Weights of a small transformer language model.
Architecture: LayerNorm before each block, rotary positions, untied embeddings, attention and MLP in parallel.
Training: a variant of Adam for these matrices, 131M tokens, 7966 steps.
Each number is 128 + 32 x the weight over its row's rms, rounded and kept within 0 to 255. Layers, rows and columns count from 0. Numbers have three digits each. The size before them is the row's rms in percent of the matrix's.

# layer 8 MLP up, 384x96, rms 0.136, rows 0-144, columns 0-95
097:098137142140070142159094158041119124149145097137114054118065077170102107098131141128128157084097123138136147104154150137144171086136154125108115120108155097133158093131103197097098154085159095197122132130152159077130151108073109135200139176056129142149131117105138077139185114114165088132
105:165156081151158109154119082106161139177135120077171153179071165148086152078126160084106109183133174104098133060123178112179099147125160103167119116122132126157182172108100122107136144131150133097195096143065106116160101075122086148118154171092096113129113052112158111139084106105117140113
093:129133079125138113177174123127150101162100166099119098143090101097130176176130203188089150152146152074067117107169161105104106135132114141147106130131077134186177162115119087112138144131106092140094098081163107143167104160154154130188165099122148178135081106141172093133116095071139058173
092:159114100145145139155111135138154121110158145108207168113138194089068123087107140177136140103143109088141089156123160116156113141133110089154080180147112154073110141160145180128127101082191076156140133153119069138081114108163140140106082097162038099171160109121104157124147134051122116165
105:082127067097101131100141140124142108132140127110161140109050103136101216148117125209120155168196116157090119094158141098137116148148124097149138218122146164136127120122121122142181132121126098130173086100178108139186185104150106119120171108055171104142099099094108123137120078151143092090
116:201138093161145152162157083110193102123115166119202113134133156077114150124155136153123147131151119126089120097158129104156152204146115124081060146066113118184119118093126127116137139115119054113160073131139123154163157086109104174123105114118145127147128134095160027156168166125086133093
104:162137100102150130061135095125133092165109148067140190151082213101154122133094151097121135162127097059107145162135134059162113184144120122144118078161106073077161154156162123110157155167126123103179145111183134138171136128113090114118216138061100115144103111143105104147112131158135121111
089:112142069111097157127140072113128112097138211071123101187133140131102112132146121149117165123139087107134131078141168094099118172193153143140068121146138095154127108072220084096122112097089156135129132110187087161158096111135161129125136168101157175199107116155124104122102095139135056135
110:125144075183127124114160123134177097097109170148191136178098146109122135078105163081150129074123173155077098152138167155146156103128092133132096127074160127162181155055129112153148078094204149113133169108114135123160153137093110178147115095040108098176139136090138092133139153087111131111
102:079172044112143138091167177102105140163149180119193112115146103126099124103140154117100133148166179076149131109092111154160100151168101119114184137157098091129171147083133132144157131107130130133139044132062158135181123130109073123126151168090134138164132162067151088108160123093146086071
092:138143126191062152087156069093124120084153165107141133108053119124129199143139171177140136115152119090106130103137174214135089137085145119125119108133123101132138115106086106121093159067141137155108068066183171119134122099153147097136171110130142137150179114085154136124191148070141093120
087:143188135182125082065156123143150133222158136130133114094107149140058168115120176123100142121133113117123066100132178169103147119116174097163137133160157096136134143079123055092134110123102094096183118116141172172129105142100162130106118172166025140149169111103129130134122156110166131155
105:098159132104082098147111154119091091160100189108177176182148128109152180163137138128131135104116207059093142123145107071162148174131125058130129116168117128130142140075128098171113142151145129122110074121164155092100142113097116163148175102076088067139108063169162093158164106089139112120
110:117126123116108104109149090136134056054093118164169126147158161079144172131179152116123114157098162098151189054135114110170127100097098120177151171154075061128148122058117113137160146141112120147143099167161111139146107136122065134101178130136125094127118094132143147193069110124174079080
098:133082121092121118177115130115111105134182107138129182106118108080183096076114197067105133143176110112125123180116136125165087137131074142141115171189132150102149122112156116162185153081157141156135153124118146154144121062159075097174189177132078126151122128109116097129175042128142089122
106:165123084167163127129147189118087144171118136118111159150116098168089176133116222088138072145138131157161156177144155108129107123107090088134166142136160100159121121090143087134145100129148136106090057141142081177084111131084107164185118102050142098104161140137120063164119156090170094127
100:112120112090134170142132153109142111089151150098112144139090113135072162059165172098160112162132108065097115090081201081158120141167151142164120127170124127164199108116152102084136175144160154162100100107179117179090092133097144174121200109090133095099132045139143110135155118112118117090
095:140151121155136138115183105137101164167127136137144130085080112117088139085127127116117136111170146138113128073125135109121092146049075139133068169157195146156142060124131114106148200078172147100144115158139096101163123131088110140154114168065088085209151095147158141134127105074197121153
097:109159077126145199116174129099101091174153132142129127111121140157090164129139154141047146119172159098108138169109116139093099160105105146124128133137107132094160128105062097138125132090121049172232162121136168158167110140095142181139089146134184085160163108116105093124110079127193138143
105:115127115113145150130178134125112060118154189068135152083099168111128137123123184121117101118123175119148154137158183141115173191133153137145094138101136016206080158099096112168156128170139074102137130117120149179111127140086110167195117143051131152150113146120116111139129129135155091150
093:161152132178125141129087069113154101097191172108129130098129145152077160128154105139110108122120082135138120180173132096117143139154105109169135141215086082106144100128154061128086139141122129152218125117138089180121132154148079158133108119122144195157091108112128138135034162088094111093
102:154167094137116119154192090131141115095134138099168160134088166140079136140151142156149135109096137086088108123128174110119093174112170103114117170213140171180181178123093177134144134125123093118173105079150090083122134086098134154135119113067123084168107035117153096124076073130129142106
081:182140153105136188101138161082157123158107132085123193116125110117102176084092114099078114077130146139101134146168101057147135095106118124156126173121146105116138160109170136177154130074138114160137124080208143161119132187163171144057156108152130141075158175127143058087105099116111119098
117:132173120156096103112123140112099163175184157108133143182079148123133143116101158108076111178165170074139139138132107118119139147130084072150101145127150036089176119130085141127078148152137124110194129119151129167049142107091133150094177109117114139131115154088206109158138079118096119062
105:103133095158156119110117116090113127117089137107135130058076158135143125033136112151102157116134135142129170111119168072124129146127100130115100088244152059159166115104077108141188168085152089197129114139115082194155172109142117143112137093108113145138128082157121109146098151097138111155
097:151165094094129183123116143098156162120097144165175085242116126135077164111148134131146108103127119104146116063182145109115094146157091136105137110114108070109180159117163106186123151111136156131138149114140089156136149089137116094158105065071088180102122178109153114172112107054151112143
103:193169118106123157126188132141086099140147135091116105097127141126095161183137171146137082103186137119203154140092168102175096164176150101103086113143141091210159115112135131159139131111105082144083136094143163144167103104104114127146194170067122107132100099129170099156111076102191119124
097:148147097154174175142164128078105109203135103157154131152096190073099084149125178066154171123112157162105153098188129112139121131123054139136153065114117086149177167140178161090132154110138099147088128097098154137163091161094152140140138153075153140104123124107128118158108142038115135103
113:105169110171111121108147064156128102125123158116165119161138192085126154126165183141135136146167144073089138095158139115193132136100050068146103126160109098180133137091110107118154085154123098072163101077159095112170148145104076176122103107086086139099144119128187137181101142084126077114
092:169147121103079125141141110124124125119137094078119127171124120165125163103116127081094159101151100138129080135155170109153122168116191131144090100128103114196182126099251078124090164117126119166153093074123123146066133152096149119108139129136137113192088147120189134135118050123155128179
111:152171111138173097103122172072107106186149213112186149133070138150124128068155126158130147150136111163105124118150134113187145157120109109130085141173111075116124162137154138156180179123185097076188045112096138156119126145083088124131108139070118092128137093142132118117109157129108062114
079:140123129119123145099108141155108099147097129193144122078180199046141201146117156056077138166130111100174123163125125137087149157065160111108120176180088101077130121165141124096166136080144139178147132134108170142172110076115135131153117133154119125122129098181110104093111086072092096135
091:123165125134140113125151105096086107172136079070097161135158115136198153152177140093087101158099123083092121078161132089145140168117133148202154128154100109182084125083125154166170110138105102102180102154153159106119218092180126121120149132096129143126102082149138120220083117124120109122
098:091212147144115115131122085148140132154179150169159167138090167105110152126081173141122167111115119120208143182116101118166127070104105131146135127114130139123149130146064085117125111172121108133138124121109126127134094111089061115063218082147106154160169086091146084172119115137143055101
093:141138148080161137098132117127129123056119139119177088121131115043162087144196128177098140128166140098114131156074210155125139113120059126131109124116166157115210083146131094077158113090166137141146124069118131158169112107132129114148108128132194058118137098147138190131125106090105130101
101:134119103121125171086119180138137124134149202153175154136092118106139141067146099048138078119161133104053117129144213161197084133120094077122097143135156119121216171099139118141144123098160144130095156113110112123160123159079082088074087103108124128153139171126141149133110159091112102118
100:113114104161121177181126113122131111077126163114129171167157200120125194150133182095081132128188201111147135164138129143158140150137132041128072133166163057133157087050127098110142118078129073117164091113178138127134136109070124150091125135109119154127136143154134108106088113088153107136
088:192150149131087111119134072117168118166115136116117153160128118151151115170119207139142179124103168116122083100158141099155139100168149032171175120190149110105103128110144143157145084159162120119126089108159186169170092123112127104071119216089102122096097061117135113146123156140129101136
095:130125107125143049135165068132155153101185080157113126177166114126125126144154135094070174120134131052196120143147079174134132124131150095096141155141122088171149141107180074049103169142132084166160117107146210144132120091136118119123156093118130154139129091163131158152132093070101108100
093:136097121084138123091121116095141101113091100145129092094157105158106182122102184091102124105185138094157181128163150150128137153048163147176135190144119100177189093140105086110145197142170078139103127147141106177144162139077179157131114102126064102096181150123181143164127113088117116117
099:155170135126111143172108100137189111113160169142117161134109118170120080101060124081140089151090104101117146150197108126170086164109145071110161161137132127112120134124121090169153178128126155111186047126107162098169146148066117110116118166069105128135159160130162145108129149098142022118
101:165144077148158148074155135126117128066189128154124133127137106105102154057120161138132123172113183107132073126175097073168123100114099061126162122126119121139154143127114087106163121192133126177141110165145091172160125091095092137171150132177083086112174088094099133199075092136145089123
094:110133118192099183154119088102119128116074151114172168209099124066154129142144131085092143094190112108093143112098188093112092123142084131167127121151095107135140053072113232081149097130156142158128133088107112142138111113114103158112151102137152091146105117141154071146122128109128164078
077:168184092126181105139168092111091162078092153105106110135135117128125212186106078163150077094096142124111138150083104127118092089086107124130132117090131041107086132168147109177182109105168158114149136116130147075096148116147124130103170146180125147141073109192134133136142101160124144194
092:157188113173189088153078137087160077096111089108130116130130144159059082086134157073065197105074141107190157116120193161170128115094130112109128128136162163130089068158169174091150122130115119157119114111121109139114139151102109101110177151151096133133125134110140157131091187151098090096
106:128178121146120101101146133070117129145192115088138168105141192053162133094151115108126185143101153115161117088182138050157141177105107088099106081142124086158114139088080108106156154097125119145137139105206130151102152099091138145134154130027130138095144133140178105150120092083129136106
090:121138139134133099171118109099151124166108113109151161201153130122129160140126105107127141141116180092094157103151137084171122139052091111137138107101066126169098135108120115116153148129145116168117101088121044137120159110167089148100151185172098176157138105058164130155096127169104160011
100:118110097164093201168118166113101141130128142055159176142135189114136142103118143106098114079160146109118123176139137149206127129115108085114140150216088136098118169114148122115114097163106137132109101095179103152151103098138081092140133100103144100144130097144165087179096059097120098042
096:117155095153167202092097175122121086123188133127129149149093166110101180104133146051149143086167144137100181153174129123182092041119108135139113157123184138151166073101096130137131150163144067086139123101131084186124147142093165168149110166148114167125076141128097110132111083116134105146
105:125115117149134116157110099124180090110098151118170110041108141112154147109092136142155194098151140138110100059141118131135085137103107151152150168143162127116195102082135145102151109153154107193117137102083117155158142086076103159143201082096114108153079178120136089148182077148178095076
103:143174079124118160172100129121120160084121193077134125134158110111119162064218106138105112113097128127132161131138147055147119164125144149129133108190097043101149116131139122099133111124108168141144092119163068145164124174160056110106150125078147095202103131158114108171120119120112072101
097:174123123194073124126131124094179142196141165099154110126122164130096104074092213131116142109129132062189152130161135129114110127084136170107074168099086109178092106123095085164126184103131137091168121125096134138132132102122128095083181156083133125154109088125142177162094121167116105066
101:113133127102126170105124089130114134153144175097165171138127145150111213043142127146116149124119145164116100091152180109127106179122184120113062126135133081184140126083106120116084173070123158138212090130122123146199153107105082126154122138087177112134090147085153120169131112134149092071
093:189148123190120101132097155100178118138159121113152152134154165070091121126077136095150172151148188092074206106127134121149110121149102113140130089110115107074136130086186179104155134147159117142135125150126182156135139150085042158139133130144101136154112063103129061145150105103087153063
108:109095139105176144116149170109136122121127160067141151107102189127084127092119158132150136081191164105117137202182193095095113123139132128110127116166124077174202131087083137069063111064138103090117157085126088140107156083131088167132126164097081128118141158160141131167110113093156119136
108:105177051139080102075119124109181121071152098111148097165186121132092185115115149181119113092169201139120169118101138108130139147143080099169125142140148130111198053130079109111132180131180123156132077151121122161119094133096161116154135144110127079122101156092146097153180137102119102083
094:141100097108133169112095145132187110143136151121154175144070114129070184069098128080129167143118105105129140157092150123114128127162064109104076142118110155158192134065142136123121104108128144169150113192148198174198131080125101094160152119110080108091150171079147060140098107124141159123
105:121152073144115137082114141102092126123118188113128099160094120138102199138202118133112169117188091136052109101133159077153111143126166096108106210135083126131162110106114170164102094139138068127128133135151120146106109134112113197154142132078083122183064077110148131130176158099156107095
097:104106099090094198086146129055200114129155167107141153137106102123095103144116185140165142091169116108155169124170141117136177133107106114107156165159085141150120112111119112129121135029134115112139078132095144167106115142152070152154147184112118088136132132054102148172086161089159063119
100:111127118100114105132135170106091174168175133091107179153101133121128111070143175161101060130145085138127134102170152099134074146164113090100116125224100095140154152133067109110128128125165102152111136124127131195135136125029107172111166118110154085114092066119148163123105151132200107116
100:095121123153105127142137149089137129170109105132170118090112133104036193106108138158111145129154151123157083130132157078178103112103109099142174126150032074101186163045115159114194156126124113145162085119144131131131129095181114133162156159144080107126082110136081108160143154168140168093
105:155136074098156148152176150111086161151136151063182160127105101103062165117146181116121135164146141079142119134128163070131081169100111092127121118163097088131112127124125072119106101110115087151172091127166098197181158099114112174196119144090055136177152108126132117169143114087173120120
112:142173103127087096074141106119150114163160114077152148104159102120082174154084219133135145108157142121188151174108149083145176133175141099116127145109155100159098137113106086098173138149118114096226119139138105129155151117088147103121173134096110063143104158102138177163116098153147096055
107:097132021147085147117131133141149086046107102163164150117125141134200181104090129114135116116111198145098114143111183134184150095092059098114147156164151124129127117090078111102118132167151093133143109058124160130167181116103133154116133147093146117157091096151105077135141184106136130114
082:115140130116163123142071087133138092104094099129136149099106111132101204130104159125152128088105138172141138156188209110103130109077112111106137147134103062101186117158074127076158104160172121133146076130113063135131096131075114100120172205146143168132093141155141080109050112169127107126
111:118073094165144167075181107114158111136140128164123120159166085148111124068166134153166187103122141127124101137170141161167108121159107138127169110210141090143161118096120112109150149153157101103178079132136110186133146110054095102104206140120129148109119165079170087155142091072149129068
097:171154070123140122112158136119110118169145121096138104069097161104178124101186172127105133146093196119129113130150086099175148108134132105060118096196113151180178142130100136124198106127084093169188097091150127124137150129081066141140156168085129096135133112081191120179109081137140138126
099:142119123182137117146157125164077090135192140079119125126105165079143162071123147112094141155185120080190093136146114134193092106116168042135162099141140089135211134128124132094099102152110095087141084152112071154184160155132092151127122129108089079141128117125190114139135112109173091135
093:117180133137137164068171155089095119109147165084170121158148155140115181131166109191138132126122187067177123187130089068163120123148122096144064169140112142123132127110148084164090083105099170116119085163148145097089085141079129098122176157097185151147154126158093125145111166112129074087
089:062116118154109099137171063141139145108183092149143100187059160091149117124184164156090138097135129146128177116141144069147082161100120110138139143177086147170118101105142114071141134123156077154195106148176140112097132149155111076097134174116083078178129141148160130098146079134182115155
097:125144100156139115111157144075111123138125083092125141131108147115168152195103083143157147103129180184116183108102102096073081097109144125144089112125145102176145091133090192162088160111126132147079037095185181145144168121148066107133131166086155129110089082115118129171122110134141162068
094:125134120084143096131139141114138131160168139162144123184090183084132107105138106100032138155194159084114140146154194129078114117143132053165166124201135071156132097150104141114118105194153128156158146142094163117144145127108138153165111174127094110142121103109123072078120096111132140049
096:149147154122089108157103175114163145083167132093185144129108204098141146088137139155113133119125102116077054133142125129149131146130153109121134093151132125105177160139187057088145156063113112117165125094167125131120117109087134162106189128147091120172209115095126126106124074041149070119
088:097140164169132184121108106060174122133128147065125119103105167133148108127181190083086167162088188156141146145107154095144101086136119124162150099071130122165151115074147182112108149067109190177119107139134151127148146163134060122151119171141122128148126113113059084108084110127134124064
098:167179077189124121074088135106089134066185136123144146144076123139105099082172119083133141167153149163104120087121136045128061156144126143134129114144118147094187166112206137092114175094137133192132153060151128128085119132142132107106112128094195121118111097105152120143149096107095105133
111:167143122138215153101157136085091108110153148065137147139089182126097228182130129121143171157082197097116142175144153137106129155134064117095114131107076101183124137091126123164149136104145055100145146082115094147159102107181126147098149097098167118134101083141124125133110138108166154119
103:146138115113159154126130133111124072141155150182182151089142102105085183154127129153127108119149141114152110061102222092158124154120086111181082173086093117176166116047150114133138105090143135131133079109107091139160132126147117123113154138135182046095170150088161168152143132112177080109
087:183142139179184141097122116155134119109203108106161126113097155115094125115145135147155123130067124191053159135115154136130123219113088095075095156084090095090107150142088109068155128105112113079144137101167143148134095119125159143105158123130191077181159097110138134079104162153120176104
097:088090099121114153096105135098160108088117158122112187132101102144140152119145211139091165158215156096134143139110107127177087166175133110144125166191084105126149141115143159083092154100134069200159106106120144106142122100098119084120149163089139092104095153163143087120101151073096064169
116:119142090092119184118138152142110080144197155078140122146100181102056125132166157072111140129194169098144138152153131111169114153180124106115128111123120100151228163056162099154177113122118109131133120136117113138098115108144103200141140168055087112117107134110182098154133139105113170110
097:101197172160074130083095120137144141063194155084176109143112138083109138132126146135131197127193137138137122119144109073146138175129092088111143129147162137145129127144092145187141159150159099091187148122146149189127109092077093136058142122091077121153056120075143138138090152125149113138
110:053115116120132165114151082136182132176128098139167146106089126138173166148156141119151150076124103146116136139192121087129085112137084113146153085124116096119119138120136127101170156145148071137147097134153123105133129103181124166115194128060168102219067089060158113181161146137166099093
107:090111147169101168134109101055112096179146108114099184071147112109134172143145185102063127136157123125151177121133164124167122174140131070088079142153146120110070071092130153158167195148151083185118118112145125156105142055092138097157171175115119106149120109119131110136081112096138097092
102:133133056146182119137060115111054065131077145106166136109162143135083196144145167162115108155170143106128128147140170179100103183116082094163163115136087130120120093119192099184157156116119085111141109116178164075089146131142130114164122094120114117209082149104156115132110104137139110131
085:171113157108164152130131129098179102181156131123101129089176124132127078127067133096160142115061112100112090152121151150101143117148101158155170113182096118108129139159147165134131103088163143214172139138043144154116083135109156162042097122095171146169100193093108157128153118119094120091
113:123144111184084132119083116143092088125144110124128107148103139118164156118164113110115175162117181104096136162196117147178109176091140131150061103184134113137172121097127123107130139077128115168171094075140122189128164116115112182174173157086137079156179138119162072164089093075118062121
109:100150122130112160163076072086148134103123150133123134109083099123071098064143150078107168119160180172115157124137191119177129116168130108117124145130121119214179134055128091166090093115124102158172124107099191159139140132137115124136127182139151104108155094098156077152097207114126152088
092:094148061126076197132141134120167203150105102106132085122124128109123125080120128079132169172187146168084143155172125086155148125099091107172163115178179100153156101148101139132101110103138165104132155155144127135100079119111076174139141137111143100146133124077072150154092074125128124032
101:134134036170152147129123140097159124160156141162174138146111110116102176132119166145123144108090123152121131169147162185147077164129095135136134149138112082168173135118115105111058140153121106131110123037079179114152189083121150131130117076093115047186118112115208129136139141103114084114
110:113106111160092159147092094131130132112134154103191147155181129116111125073161132131098138103135154110093088077107102128178097161101149116111094137168087096216159101073159113185177148097158126140123135163119153158137172153112131091131135187120110105180141048115142091155145174147207116083
106:129150113162076128154136161110094112127037197084139153173064153117178110117133150144142176067122130084118065142129149163148162154170124042135123137129091074101158139110124179112114104157113093114135135115167126145116161129126091174136135139131155141213118069102135159158150128090133129082
096:152153078109093160094174112096127103139201128099121143149084155141102135167118158091092149131095120114133140174181110164134100149117172089131142113096152075133150153134139101145118144120120139201107133142116117187140136112081112080117220204130169103106119189120095149108114154067154050139
116:093182126160132179126134106108113110154170152133133180133122126060071149115104114153099086156114110092148138158200133113165170154105074084176108181147031095151182129098126115123151140066139094128154140148160070125171121136086102117123180163107140106105119150079096134178142086114154129148
093:103135105117089119082170135169092084139170162133181143137161112079106144110166115079134196157141120093092128124134210117193071149135129103140137122076187147204156112068182153174135095155148120116094138087135135104158121109118086087115089128146100097143086155126133122157141174120136073093
111:125133084134119155118123106090134124108157184117144131067123122133111189095121166080077122146193139141137105132200099116100092168117089136102132137167203103142179133113114082109096190169145114178136128121123139151134124101184095123153119069078177114137069139107160054138132060096147106146
092:096107123114148190124176156056105178122160134104122127133141149097157094182114099158138139134155208110141140137147108058141101138092057125121073178176124143181100165077162163083123090115171115167149139126112158141178124089131150144147087159081097067112141141059110140133121148113117105099
113:143159109093102143138162083083115104126192130106142112079121191120103183075116161099163137076159152093071138107137111095183115123142164088170115121098097123104179148084113120107135191149118107100169156069131169147153109083077116159170173148088134112171165102104167110129128126086112070086
090:167131124133145186155221113134172122084140131127125089112103094124119119111043105136158118144147099098144153142122161123147131099126139085128144159149115162134151093181155156136099140113150173117099111112119105089140166131126140136103159156058029105092051125101077172149135145088141069062
098:154167135127154171145150119166115124154147132141117119096073103125092153051097163083091116113169164116186131142201118095129128153133152117169101102112151078176203144063128138125149147052153089138146107125152116137127158070092145171148137142124085085126092142104111105096051166099119076147
093:181139128129152084118134141044157133187101126156096126101143156185061078153149116158052166144088188085095136113155129113178124151088115112125090175148109129113147123143159102135088138103130095158139151107133148101131115113110108156196159142068156102192078138165105100130076078145094122120
104:150166102145113111095112096099151107178114118094188133135158192089090183154104139150076105152105148116110113114116107163128129146125104161193076143134141077156176093079139103074131188170168138073131113112117143216163137084144093161062162150129122120106162078093133108142165135095137105105
103:207165122142141117145122086075133157122123140140163120199122196147100122142154144150136228166106131113151123170127102139098140124109105138141138137199101075142143124077150086093193110146146121131128084130084176158153087160089131163143129139052083105148103109128103057148130155103142124090
112:117140128188114107102153108165141114090082138085123133157105153107152109140104150129138151197136124091115139076149123079152104176128105140142115203130120065153125101063113131142171162082150059110170119112122137140126142094126077154048126165114176118150167042121150117177176116093158083132
110:089142071158137158116104124065145127165153136098136116123100081079118127096183122097107223144160219139107115131112174113103111186141128124169117137108127129167131095084128108090160134164128078123164096142146110154165122136147115140165169139141090134175106046145137104130174097129068062127
090:112111165069214148155162120143110145129197121090138142171109188106095113124124117143089127088141144112128120129128191147135151155089115100087060112194150081096102143106196147088104122081161128122213113165137130128101126152123094087129108122104103186207132107102130148137115096105124095108
095:139144088161144140119069138138106077159163134127168069158131146150097150108111086085106141106121100135098111128179161149147097206081143160104082108186100152168156121077101117145179105115133102148216091064134099128117154093144121101153155127045118121182179143107157139113109113086110104108
094:136102121130136166183178157145121118140158073129170155102111105103128165137107163133109120128151148131177129136161214141087102133131103059118179156158161091147143139145150162087164214079135097091129056106144102167136074130038112109176109112111098125134124130105169136180118150142153117085
108:128147119167108173101184157081131142172149144075152153111132141077159158107167122141103169087119108116089167148128201099176119145148130141097071122126085077145160147094117156138194116172168128100169107077111118173195119141112096172144106151095141131139113165157124106121105069058138069156
090:177195083167163107106158089148119097149132103117177140147111169102107120134067111120105144141137096122103153130080199137140067121145147130126106209124131122153092029133125176162130114129129148109152139141116109110151131074085170082215119153063112117161107117156117129160109148103178111117
093:108121103146121134169148108111121116131126101138087156174136096137072102146127106123134058156173081139147128156164114173196149133056138141191133143112110174180140067057161125129151107149170133130152072114115179122104150167113138134060146120073144146117141107105090077150070086133086071111
095:139155096172110113099097174090141074081128125105091154130131180154089145115050169076157124136151076100149100148197123114146106128149146111106133108111142133162200202122160121112187151130130099079165149112151137158159113151089170138120095142095121124143170096103155102121115149077191053151
098:164112100199136150112117090098172103098128161108169154179073096080151153140158115135110195148127204107054087217128153132129122126081136138146137162105097101198103096142162099105092147157160171128130160090151173113090127155122137151094107076123115118144114132079149091122108165122153096115
088:134110141116070142146128127107137080119130098127135168131146093162074151094160113160088142199206155168151143088145110123162171101137085160130129152078109068180143080167137169146154143139173102120097108158197090100153167096071113119124139121139105130175162066109122140171168170096151125074
087:199142124137145145060085094111199134179108172110109169157159128110097134096090151129133175144127138152148135149168100118134082181109178080123142101191068148154127160101193155141134142102090122119143109055128138136085137116120112142079134173071149153141138136103184145082094104078155101100
093:100121088156061159128150151136135102099121164126134130118081093088120145104139103120159125103203195174150177105106173104126102125087066119203152140081150125160157074104106150124130109097098162167175050124084169118139152093171151121133161131117102118192129107097122124188083093123105120104
100:130148078136152173075162110136072129070158144115148087184158113128144120110085156154138127149117179123125161155116085159153103140091181094104124173108048132122164078128140110093131115130190139120118173142145128154135133169131084105170083170052155139169148132078178120111132060081159101106
085:091128111147118117137122090154199092132105174091145226074077144104104142088084090127150158109148161112079135171106159077159099126129100146093080171149152097115170099114124194169118095133174106112116119127111086134143171126090137161046104128126101160169094155101131118122160153107158103084
094:173153108121088142171103058138163121097169183133152135132127138101074192064073134101135139103138124132144140140197178100152137083123071090159137113122147056152108195132169141084114112149122128158147129090148117114140122154133090186143104151091133116125099111063106120143055098130076089115
120:181160109154137138146157096119167066179126194118182144177102194118122147101123157116090158094166172125078144127177133100148107143124077136117066135172129109177119116067153074086081184112123110107142058122149092155148173092119078160141135165097157136097099153125145113149153097135154103141
090:142169157128071185093178140146060103107157091116203114123094154149135210122105162111140131057141114166107140151186126109166149153118150093120133059114152130111119137117084124087125093070165153098128077130144130142143094077098093148174100130111140104171155199113151152115128121079140090114
100:138139080165135129105127172070117111141157105107140219145168141066139146118134173156113106205169109132138141121136123106140120140156112129135069155159063117141131141075156116098147106127107126151119057094084095140159107118114013105135171160120110098164147131123130107200103113145177113155
095:126143142146055148097123196126185133097101158159131178182119145089097167105154164078124128104136102165148147135097116085189108120122086119128085119093121170099137127092161122075106080094110153165152114148118094156139155107107135093136179199093144097118096092140155072182106087159182080153
096:110156099128122166102179160130108163137127082050143140097109100133110147144133206145111116080146128172156162094153108084165126125126176116093000111148164070140094100115127135124109149144148112140122123114162097125157132139087140100149132176080056118134130183106135129120114160123165129077
096:128140149125134161135175088110153189176156154064140110085113130095054133090151126148119141149118232148124152075158173115101084141129129111106081149172165084102112132114137125086128160099131107136126145153128063119079109116114119114135208165158173120124071154118131137121129125076210131119
112:072118169133129140087098119140141138092117134117133136188048119140081165115143151147092113170126093108107111126174107078170079177131130128142085172118137118175164180068116131072132140091165101144155153115138138110146105097094098183131150167106115109137044101126174049155102090160174107115
098:054159174124119154163098071041140137176142109083143131144135122110166182125156122081108141146089121098129159072113170128120112141114171150167085087113109122115103156101128153186185090094144083108195100112134170120134116089111106131089167182111132101193088118136164127120067151134122134098
092:143111093114114185097142192125118171156155127080176118165097108115083162153124100117143060113087044140237138157167134169120098183117080121123084109137102127152116066137137168172140119111189132132133120102128159115143101103171111096111135105083147120148104135104170120156084112164131146086
089:120129167114157130097115179104116135142121142100113138217083113120120172118108121128095107142155110105164111156125169099135058136100137110124089215122174120204130121109088114093123118099135122164164055136163151079129153125170135136072133105178092139198153072098137112137195123074097145113
090:174111143145163167046153132083100075180165180124143122172155161092104157150109113125117153177124119134120101103146124117133095143108060128106117098139101079203164078186136095095190153135126121103114070124145138146120099162113099162116140125094190088141144131130182154166061119117092139088
101:121123146105104155096077099136172100170121113109157084138078143135125190146115140136093115096123151102111113130162156128135062156116186150146097107154132097160206138073147096120110125066121099127158140073167197137104124136180111164162189109114136087184139084135145058137166101085152091085
104:109151090103157165106155131050115150111097138131167208112095153061121148115163181123115134135125115108153125133176130106139113128061128123202133089126093103206187117089111105122172106168105089162130146089141133164134109151101165199180156081099099162126103117137143067167102139101131125134
112:151139027113135149085174090132134118103109225157108156170086128113078118104139197097141125121160142096138134140098213132189135134125108096125137105139112110185211075098141112174141098105115150142133106126134130130121122138123108109100168102121186141148072126115122091177131106093127078135
105:129129100191170169084138145104082117134110130071124118076075065158133165079176160114126101143126145144113133128167139105199078160090126133139130156111174143165175166148108083097136173141110146143101120133160094192118158080103104131169179160130133156141088153126133102189155120043155103116
083:175086157104178120136129096153183167141112171126125126131146168075111148189098154127094104117116099117070111117156075135173115156104124139201095118141086131112141086166143111168085164069127186093137146111079114073063131085184138135115137136141072174145131105182116114154186149103131103141
095:117116125082103132163143124122140138180140137120125143115145131112080159129122121074141100187142141074163079083157133145109161153155121138096151135117110120181123162093167156072135075042142113109150086106162138175178119097174088145143158121073125122149151066115192036164126153091133169085
123:151158081143127061077090130112113114123159095086132142099135139097117138155190192177115170099179202151132111212125112108173141131093106092179128096170155113167142120128156093132134141109118103167158116146153069126096163122122119118155177149097053093164135111121130091151082107078160117095
090:164136161151103108158155086150091101126075150117127122097084183069114118146172143111097143202125184141132102112136107085102111193108135124128088117149098120155127070126066073089132168161125150093176135136107100199104140146116085166109132142056135110187114149181168133153071126096117150136
114:124126047193115114125154104146169101152109150097136169171126150092176117146113108102147189072107123100129056126145144088159111154119102122110117150104137062185179096084135172131139128133171119146095156068093105142127193117133115114099119127160164096175135116098115105180127097061188095116
118:096146063134105137067128122154140106160139189135153160113137141115154153103125156086127145118132160100098116114168159123172114159130135135098147134168110143151125112057142123094138113100117161133153107077139141142139184105075082101178132158119150117137160127095122145199164044029207075107
107:131204145176126151092119085136110144138126167124217145116082125136154182086097132102104109116190130094120122073110199146136089172101151108116122110172106087154177127107090095042159149099136155133171117097133126126111189088139151144133179184075168115134140120105143118135136118120176095104
093:124109125161130198117122113100169080158100121162089131124092194154146150134178139123145175184120180152072137130089140110132056128115174108141143120160101111139130088106170092081069098127152177125076038106180124165141128149124075131110137079128094144150167106148111098112189148135100100142
100:114115148156102084164125062100177056070150119112114095146068130094165151130137144125121099180072134109162120167161148113153107165155087145062107123137124132120176107114191123105153172142123106155183116111107150130172074127103110172094157099134135131139185052104150091165154162098158123077
086:149173111167129096076118084136138096135172130070150106156120116116195137091122126141085190119150131107154130154103140197097124167137116056113128128182163134119185125137113120178144039160173081159169068149104138099183127098126119164188130172077110119104137135133149132086115165129130102153
091:136125101139126084088179136126149083080114141120152093103135138170073154162136212142030120206143154168094127162126080042152141156141126131146086136146126122123145172134099127148154126132138109149193115121077097117157113097118110161096171115120138056123167100134133143105105086073149102146
101:093150123204122176177099116109116105087101110107111136124130120133116111129168132080043089080094122141123140132119165064173104177183168128103124173133128129174210104077122140117143113103123105140151155088159178124115137073087178168123112127080140122127115098113157128139115127058160066161